From a checkpoint of a small transformer trained on Wikipedia: tied embeddings.
Each number is 128 + 24 x the weight over the matrix's rms, rounded and kept within 0 to 255. Layers, rows and columns count from 0. Numbers have three digits each.

# o: layer 2 attention output (transposed), 768x768, rms 0.131, rows 279-291, columns 512-767
# v: layer 2 attention value, 768x768, rms 0.0622, rows 280-291, columns 512-767
o279:114131106142139151135095108119134097144155134108103119104099148116126146141141130151127121132118116147118155137148125114149144083129096068110125160101130129109148128088105134123144145121129119108073105160142126048161141156118136176131151147131197102097149119128129140109099112107118137104147132159151139161102144116160133091109115123147154160156097134149094100118158142081123095129136097116152128111159132125137097195116150115177110149150115154120104111111113132130151170116087114141151132111135081098118184108112115125097103135111097090138116107096084155103112116158111143138112084134126115134065131105127138144176127172176150139138167148124130114095181087120141136109126173078126156141113128111135114140149161104091133134127133162168125163131115131162155124161151153
v280:179121089138095125139145124118126161122130142171118127116146148175107095125150105128143130166109133126088156153092063164115114161140108129145129116129209100090104126106121126146155125148117217128149124144129124091149125116123102144163079083140124176100170125132165154102169119138188130143109118104093126168123105104170133108157130162143177142132136137117149133134136105129145128135122143141138125110128125162148140158131128132122148137106107120148143165155111126111122145148125150144087114190131154090147159115145142120110096151099119170143110137144098143131184116106109049147163114135144104112082096123111171104121122080113096076106109093107140130159161121164102187103105118143163120114149120125153101136124139155081120088090107140119136140085077094093098084139159129
o280:137127126096143162133123138128118088113201102111122119132159112098125123107145070132107137126091102158128158084143111116138132131154140097134137118120104101176107148142116132114152159130149142181098157093130126083143135119109144100107170106135138104161097124094122095116138140146162134164175159126150132115128131100066123110145118061178143099130122138162134102134122105159113118190114105120128100134116117122102121106096182154126139135120134152091152126133166115126162063103105159119154194134103115118092120150111114117134143124134104142107115103119136121152109149145122118113107138182098153155091177160149081158119120147166135163135111128174105117127143146094169110158108112126120114112161157107128133138128120114120118132150156112109110130129156125141127129130102169
v281:126105088152143116087142188121163111129138119112058143114143119143147107097115100095107153105148125129138157130132120162182141134125123135150138115156170127148110134133121122161124099135136111121127127161122128139138146134112147087153115133162145116143158099141088061116129100082129159153135203106117168093100074134143124101136164139152111125170123114143127105102114164137142171161111132143110151104096158166121139145122165142130152133157128106104173145175164119085128123167128104139127106145142128149114061100111153145156141176135115118105122183150114113148114139160147074112127148113101154143135100121119129121107085058155125120118134119086136139102108116152148176114143120074161167133162101096093106140173157134113161114110148120102113129101136163137100128091108136
o281:133139109119144147183150092126116123160120121084110104120094174113127127141159124129128105149137097178111125100100106123099166117118113106152128153111120115149141107112143124098138123162148121156130121113128158143147106080081148153128144132127104075143123147151143151108126120160140077126144142106128125096145165128103134108133119130086113150120089137151111119149117140117092086106114119147117127118130122135122118100102149119177096130078097126155107137128099090129106099089152109144140166142171113115145140125151139118087092126119142159128094075148105114085137098118135117130120103112156088118085112118106147108161135165123146134108135099162146139133133144120126129098129130147140099115139167145138131154093107128127121091090153117145134148146115125119098085090154103
v282:121092097140102121137095136152143189149097101107128143152126093153145103135072131130078143151161115130150147137126088139150154118143147194158153159108125109120169123111171151133087139143106152111135182147145116091173074093134083141124147163095159122143126120116071136084144106136108140100058121094102107096122101109130133114114156151157134138168107114149141117116113111099121134084158111126117096099149128134100119138116147131158137142161084123111103166122151103112167117180134169115141121154117133134145165110135120111108142164123105141127095160127087166146145142142106088112128151138100141130110105123145184152156143125184135137154131154124190103184158123150116112159183183140128176096114135130110104180138101125110142131151110089159161163099116136145093134123116122
o282:140163163147143103099108122100111127159107161119114114064123165120136120153170127113142112108143122131115142119167092135121105103076139099139131150147109143128106133103111089133159107150129113127130080117145135117107127131161146144090186143154114167145105143099148127105119114119120098135164191136127123146135149131094139168139094127132085133137157163168065160161067106103138108155124121110165119123093118131087141064142132091143161125124127101130113131168111149110095079142122145124096157086165141177149164116132118132105134103141131115139145122131092129106093108103128125116138092138177135126135108128104089166103131115042142129106156125143126159105093156122118137160144105101120132097151100109154101103160153141136126141122095111104088145150189115113142127136115140
v283:129151180123127094175095117125111135161165159096118117130133157174099116157171130108121137096127143096115085101144115155134135113131119115181142113141148135123139163128182116149146143074176136131142111118102154143167091166123093134145130074099103169142102127117135134137120069076099108124101105115124080122135157135119141133125136139133144101160124131141135107128109092105104132092131147145140161119112172175135130109148136142134111150157117100181077132123099099119068136062137124133156115110137112128107130141151152126120137056097142147148114084133124153102115096139121092136140138095148125108164130097119130125122099138133140121085096112124111192134154141103137142162077145079110139130110147146132117154123145119131152152124120145127075128155109123117128137166143122
o283:137079077105115141116110162134127086099115114166124136111090120089122107116092105133127120144080160104171150135148121119143109189142157126084119132138127114152134149124092140113111162115077138115095123105182113147100119128111145104128122163121172114116143097105120106128131146122152157108169138142112150160077128130136117085133139126150140144137122117124083140135129178120133080112108094096124123137132121163151170135098141162155125134108128168109135076126131124145122119126092152104070133115125126114144159143122122124114089140108127082116138125111104115196117159121093125124110107119110114109160154167112094143152168137113128164210127131137091114111141128159111128122152151113124153139117133104122121088156117154116174151147127142089134107115141121144131102104143157
v284:095098115121097128099122132121089136128102110146097097150128143116165156108081154125156115093130123108139108106072152132190164102158084127140116095140154131141138140127104151125174159149141163140119144167111075150122164124081143117113134125122134144119092136158091123133132102112134134199126144100133079089102165112127164109130136117126123119136113075140143077177079115109154121082132116154105172118119157099111130135128126147184129132143103157122130125128147148127099117093161144132108128114135134193126150087097098117183148111138080143088096109140148119120131127120139143135099130132128169113138170122170145099099131130138124118154144147122099103142136139178122131138165083067173157153115166155180137144128148148104090103098139109147103089138079117109105191131136115
o284:156166097112161118149133116122104123137169141103133159149152126146122131096156122114116157161112172115139158095116139122145115107141122138127112134135187119112118109164113075128120075118107113124174114108125134121157135121110136111100177134124158150125112127086166126137186154137073145108134125110101177134146131188149098116110141162160085115115192137082114183156144117120126129129174096078136120148151173102116114104150150140094097081124109135122154149113107130140150165155141125161133118130113126073123144152152164144131091127102169097178144140130141109166074113139115141114164106165104099110180123130138099139077126128112107100143177154099162098108139160099123091113132138156160110118160132110108151105101131099125165130113091146119139169123175164131136131140145122
v285:167135151128099186114121143111121178156142119137109142114107106119154159164163115173089160140055095151153089171115124112128145123133115119148139134125152121130133137157114117133174111119144106150125111090169086177181137093144077077138107166113113157116133129116102141080079175149083147104097154143106146099083175150124124068112122134130128125122134106103098138156165114083114107087135164156153143124121141171137127135107144124170140154152154149119114092113170130125111113133164088125087192140100126143138126117116126116140105123135146098140148141150140161117140145152113154107136103115129104116115102144134118111117162068090112120108106143171125138172119109111170100121112145105150107103132110109129141108125123148128075126090156128142123111168131110108146163113115152
o285:127123126142149083124133102133129106122097127153176154146122153134119150120102161135124065100151142136090133135145097120130151112066141120074122093122127136139118133120144134120118134106130083103117151156162154114135115159111148110139183116086145097114139156093112121132128159091137127096134083101125148109131105170148106157122101165124102166125151150105143112127104123110191150132120092111149117174114121089155139117138132101095116157116047110154122174152085115142142186092118150104157111106142128115089152163136128126139129134169121097149074104115114086138108103125083088145135095130158158143110111098118123151104127149135145117107125126109118132094129133168113152138175114125119141162161144118109123117112119141118151154151070159132158149107089109145098116132103109
v286:149129139145141133144140100138092150142146145159107144131157155106130159150106116145153161135084122127147097116167113134124146155143146132094215176163108156149103111141119120110180147152102150119108120101128146148132157138122172115140099155144136153122123127093185121108151140161074123192159120123140135133134128130134129060139128096158142123113107107090102090100108158145127193158155127167118127112116110149148092098091123112150105159088132180126075071171120100179120140132135067144154131151148102136171175145151081081150122115123126154113137135111109105113096108174127152102182121156140095123084162073136125139171126094115112113115150124172095156099092096116117139130161136152073095161114097145176150143120088135104146094140137158097166105126185136124203103154142130
o286:109141107117131097165128145095141124130124143149174139134155108151158140111147135126129104150147170152145122124111050160146116097138084117141156082127146117098143145158113164144085138116149075151107154146117150134135161132148095174103133106124135093139136122138122124136127110099084138120117107100119126124119143123118115165122127112103157131098106146156129147096108135144135128093108123111070078155162149120115153163156172130104164104140131111149167111148108144125147172092121093129115158102146178114060135143129157118134140132166142125086063107129138147151138137108093109106138155118145126141138087130136153132117126111170147125123113122085131113130129126122156120129110113090122136127124138070130119145151151172104098170103191152115153110124118119155113140118124127
v287:113174146105134144172128135120102102095168113132147142169093171143125127134144171126135123087089152072167133117114162098124133137137131121147147138124116109166156172157094136158203184161136118123111133109116122123144154127110129129115163130130111155120115056156126061105120121093094126187074136133094138132111135147147171168125133142096134186119123119152119148172104126141084065174144095120135096067140111098128123065129103148123085127124119142138120157136083169140102154121103176154131108146132101140137134168144099101141129124120108148104148088188083157107124132125100150100133107176102107123159148144138157099111153129141090149104152096141131123155164141132117110152116100124175092146123125098125117137062117095133149134074130143173110065113125118129113111177135143
o287:159117106148145096107108097119135183143134120164101149155162085129123130108122114118143118131155113194109168117144113170148138109160097131131096119111121147081127107165139079131105131138101136148143120101133132128148174114140162123102107137114151147114138173140190153131142119152103171092142129120157110130145162097125084113100130108153111081114112128110132135111159143120169156166114096125147145166128151136102119124176162132094184131177154107065148091085151088128121147098103105189143130129120111051093178159127147135134155149112120127118143147102119119125147150170122163115095128090173098135158110162123103158154084104101127135143130148124160153114150106101097128095139153133105148115127120146114102092134105124090136148161178152151169185125153139077136124090144120
v288:137138116129119078176085098141130063146151139079121127104137140157152089126147134153103106105112136131104078118137134097145125125151113097119127117161169111139131147125098172172150140105134127165100106121145185195113162090148165125088165161126133151152100183089118155107148188124098136165090153120142148142138146156094131108123125138144150106133117128129171144135110130169148158153108136106125135116135196109123122141113150129141110091105125143128177129127158155170105056045133125172143080083125102171136144160110084127137087134094125163141150086140143105118119122089139089126129131097126131106167105128133087136135089115187134107137121165118086135134086140116163122132136130104092160166128104116092142193109076114136091142129126130114156127092124126122170092098108094
o288:092142125101152147093177149117134137103111122144169105173135137137108175096148085115157143150100114113151131123117139136113152129122106112089147121106096152100098122105126123133136106157156099116155145112127143054131127144124103145129095076146138123137136106116170149146127136142105132110182128142123127107145103116182158083170143170130123191123123095119089117107149111104117098135157143108109085156127097062094119144131140102148123139179140123134134108090114136104162136178135096105096136151184125112112144143145157135124155127115107128152073141111144136130104113116133144103130106146080126085096123143137136170158133103139149149136120080133149155122135133131108134131124116130138164131097146156132067143119171147071136087118132144158099128126158138103118134096109127
v289:090114136134133092102119133148146123133148101100107129122170107143132135116135114134143174168150100127105119112163100120085118115107147136118143144132140134174123113136161126130117116144122128105142128146109097126150157127139153083144087116163101124097112143139130160077117097144133116099107122118120099107140084145109093113174138111132172106137132141165134097138162142144158117098130129134144137124103155132108137099125142116106146157140174152150138104086122135104145118129141132098087143121123124118097140143181128145127149148126162127144154141105097141112136100121163161152137098138141125126106107132108105086103135114131129136142119180155118112149116168126115131133140126170118111122133115162102111148133150122188099113158123129076138147116119118113149105110125128
o289:166116126146114155108121109152100129158123119106118103126114155188127111130127128149148109143137130132139145127088144136149137128142106077119129120160093136099110137092120135117136137155125140165137133117151130123107138114130140169141118127128152105145138084116118156128089129146109143170153123123146147146140121116141131165112127172113122082152116087162138150130120101127131124128114107125101143112188089137125083144143128126122141107085144094169108158144173123128135163178115121151121177140131136161157133122103136128113091151150119108125168117140121145110120168104164097103113137141142164105134140095139135155132140113118165131123114088120127165157145135138116114110143158080123106136106153135137122136125152142128120153106162144155121142161129127140103103130129108
v290:148175070118100135103105139149161134127109155139117125162154154172120134150130138111170104144147139121132142147152136115132113077081099116101128140129178135155143107090141137130143144092123121138098131094126095128190155115123104124129147138126166167131150095124137179177138126114161110111162122119147115134129111146106106091133145145116110154161120100159114158074109117148118105100115151168105128118131126120145116162094136125124150079155161075144139095109169145087112152113108158148114134149096143172122129120126077118109112113120121122167180100151139142169119138129131107136101120141083100140157115128076126144079092107127142075093116152121118136133103119151070171136130085147140115087149151140167106139152128157123118134129133138109142120161114101121124152100155162
o290:136082159161143101126177131118168110123092110119133137115158107156130096131125086147069127093162091144099153115112136181152118105167113135141130101119126095153150131103116155121125103162136098178144132130168131140144117121133139133152128102122124108130124138126151110104101095112137164134130120112097137141117125084116160139108103141093128091101119130129127112177139126136149160095127107118182076085105150098150115087150155158129115140104147113112119132141096114184143110131138153134134091120103129106074110157123190138117139147105149141110114141114151101127166106098143122110141157164104103102123190135133103090122117133123141157131114092141121094158141132105143102132114140099147139163086136107130170095105116123153149101110150134147108126148140128145119134106086143
v291:149125119133135150125113170137148123151111152130102168137122121130101162108146099134151120141108135139151133116140098127165167127158102135129102116140116074107127119161115086099147086117104142137118122145098131167196105124096133097103112118144146162153109105134132147108132174102107132100102166101104124145150099109153146049159109087131134127129096083124143110105120157103156139092140170128137145088138152099136115115123083123116080126110149159120095137131142106106101127131108143110137120157118097105070125132130142099146149125100153133161166129125127168081145074096105124108141128145147151137118119116120081116128124128141154144089125133122147125097127131107139127119110131124122093129104083112094140146142108150144116116143155124100122111156170132097186152133093128
o291:113156143133125109146118089151146122174160129136106080162124133156130105156092156114101096125124094163122085153137121136134143113160158116107149124139109162078110104117149165165142152119156094086117112091156153134145122081165103151128153128102137134090136140114080100117091130141136135133108108089140109146107151110128137138154080131153133135128129147162133107143105077142134103118148107118104127136129110167134115136135140114125117106090135105149114126155099097120116134116102098091116119112178168139114129135145131149114161093146089148123128122119137135116140151144112110129090148126110099100173140123140149108161099106144130149152115109104149117162129119184118076070139158183151126101163124115145121140085128160101146117157150136099106104105111161138100085112148121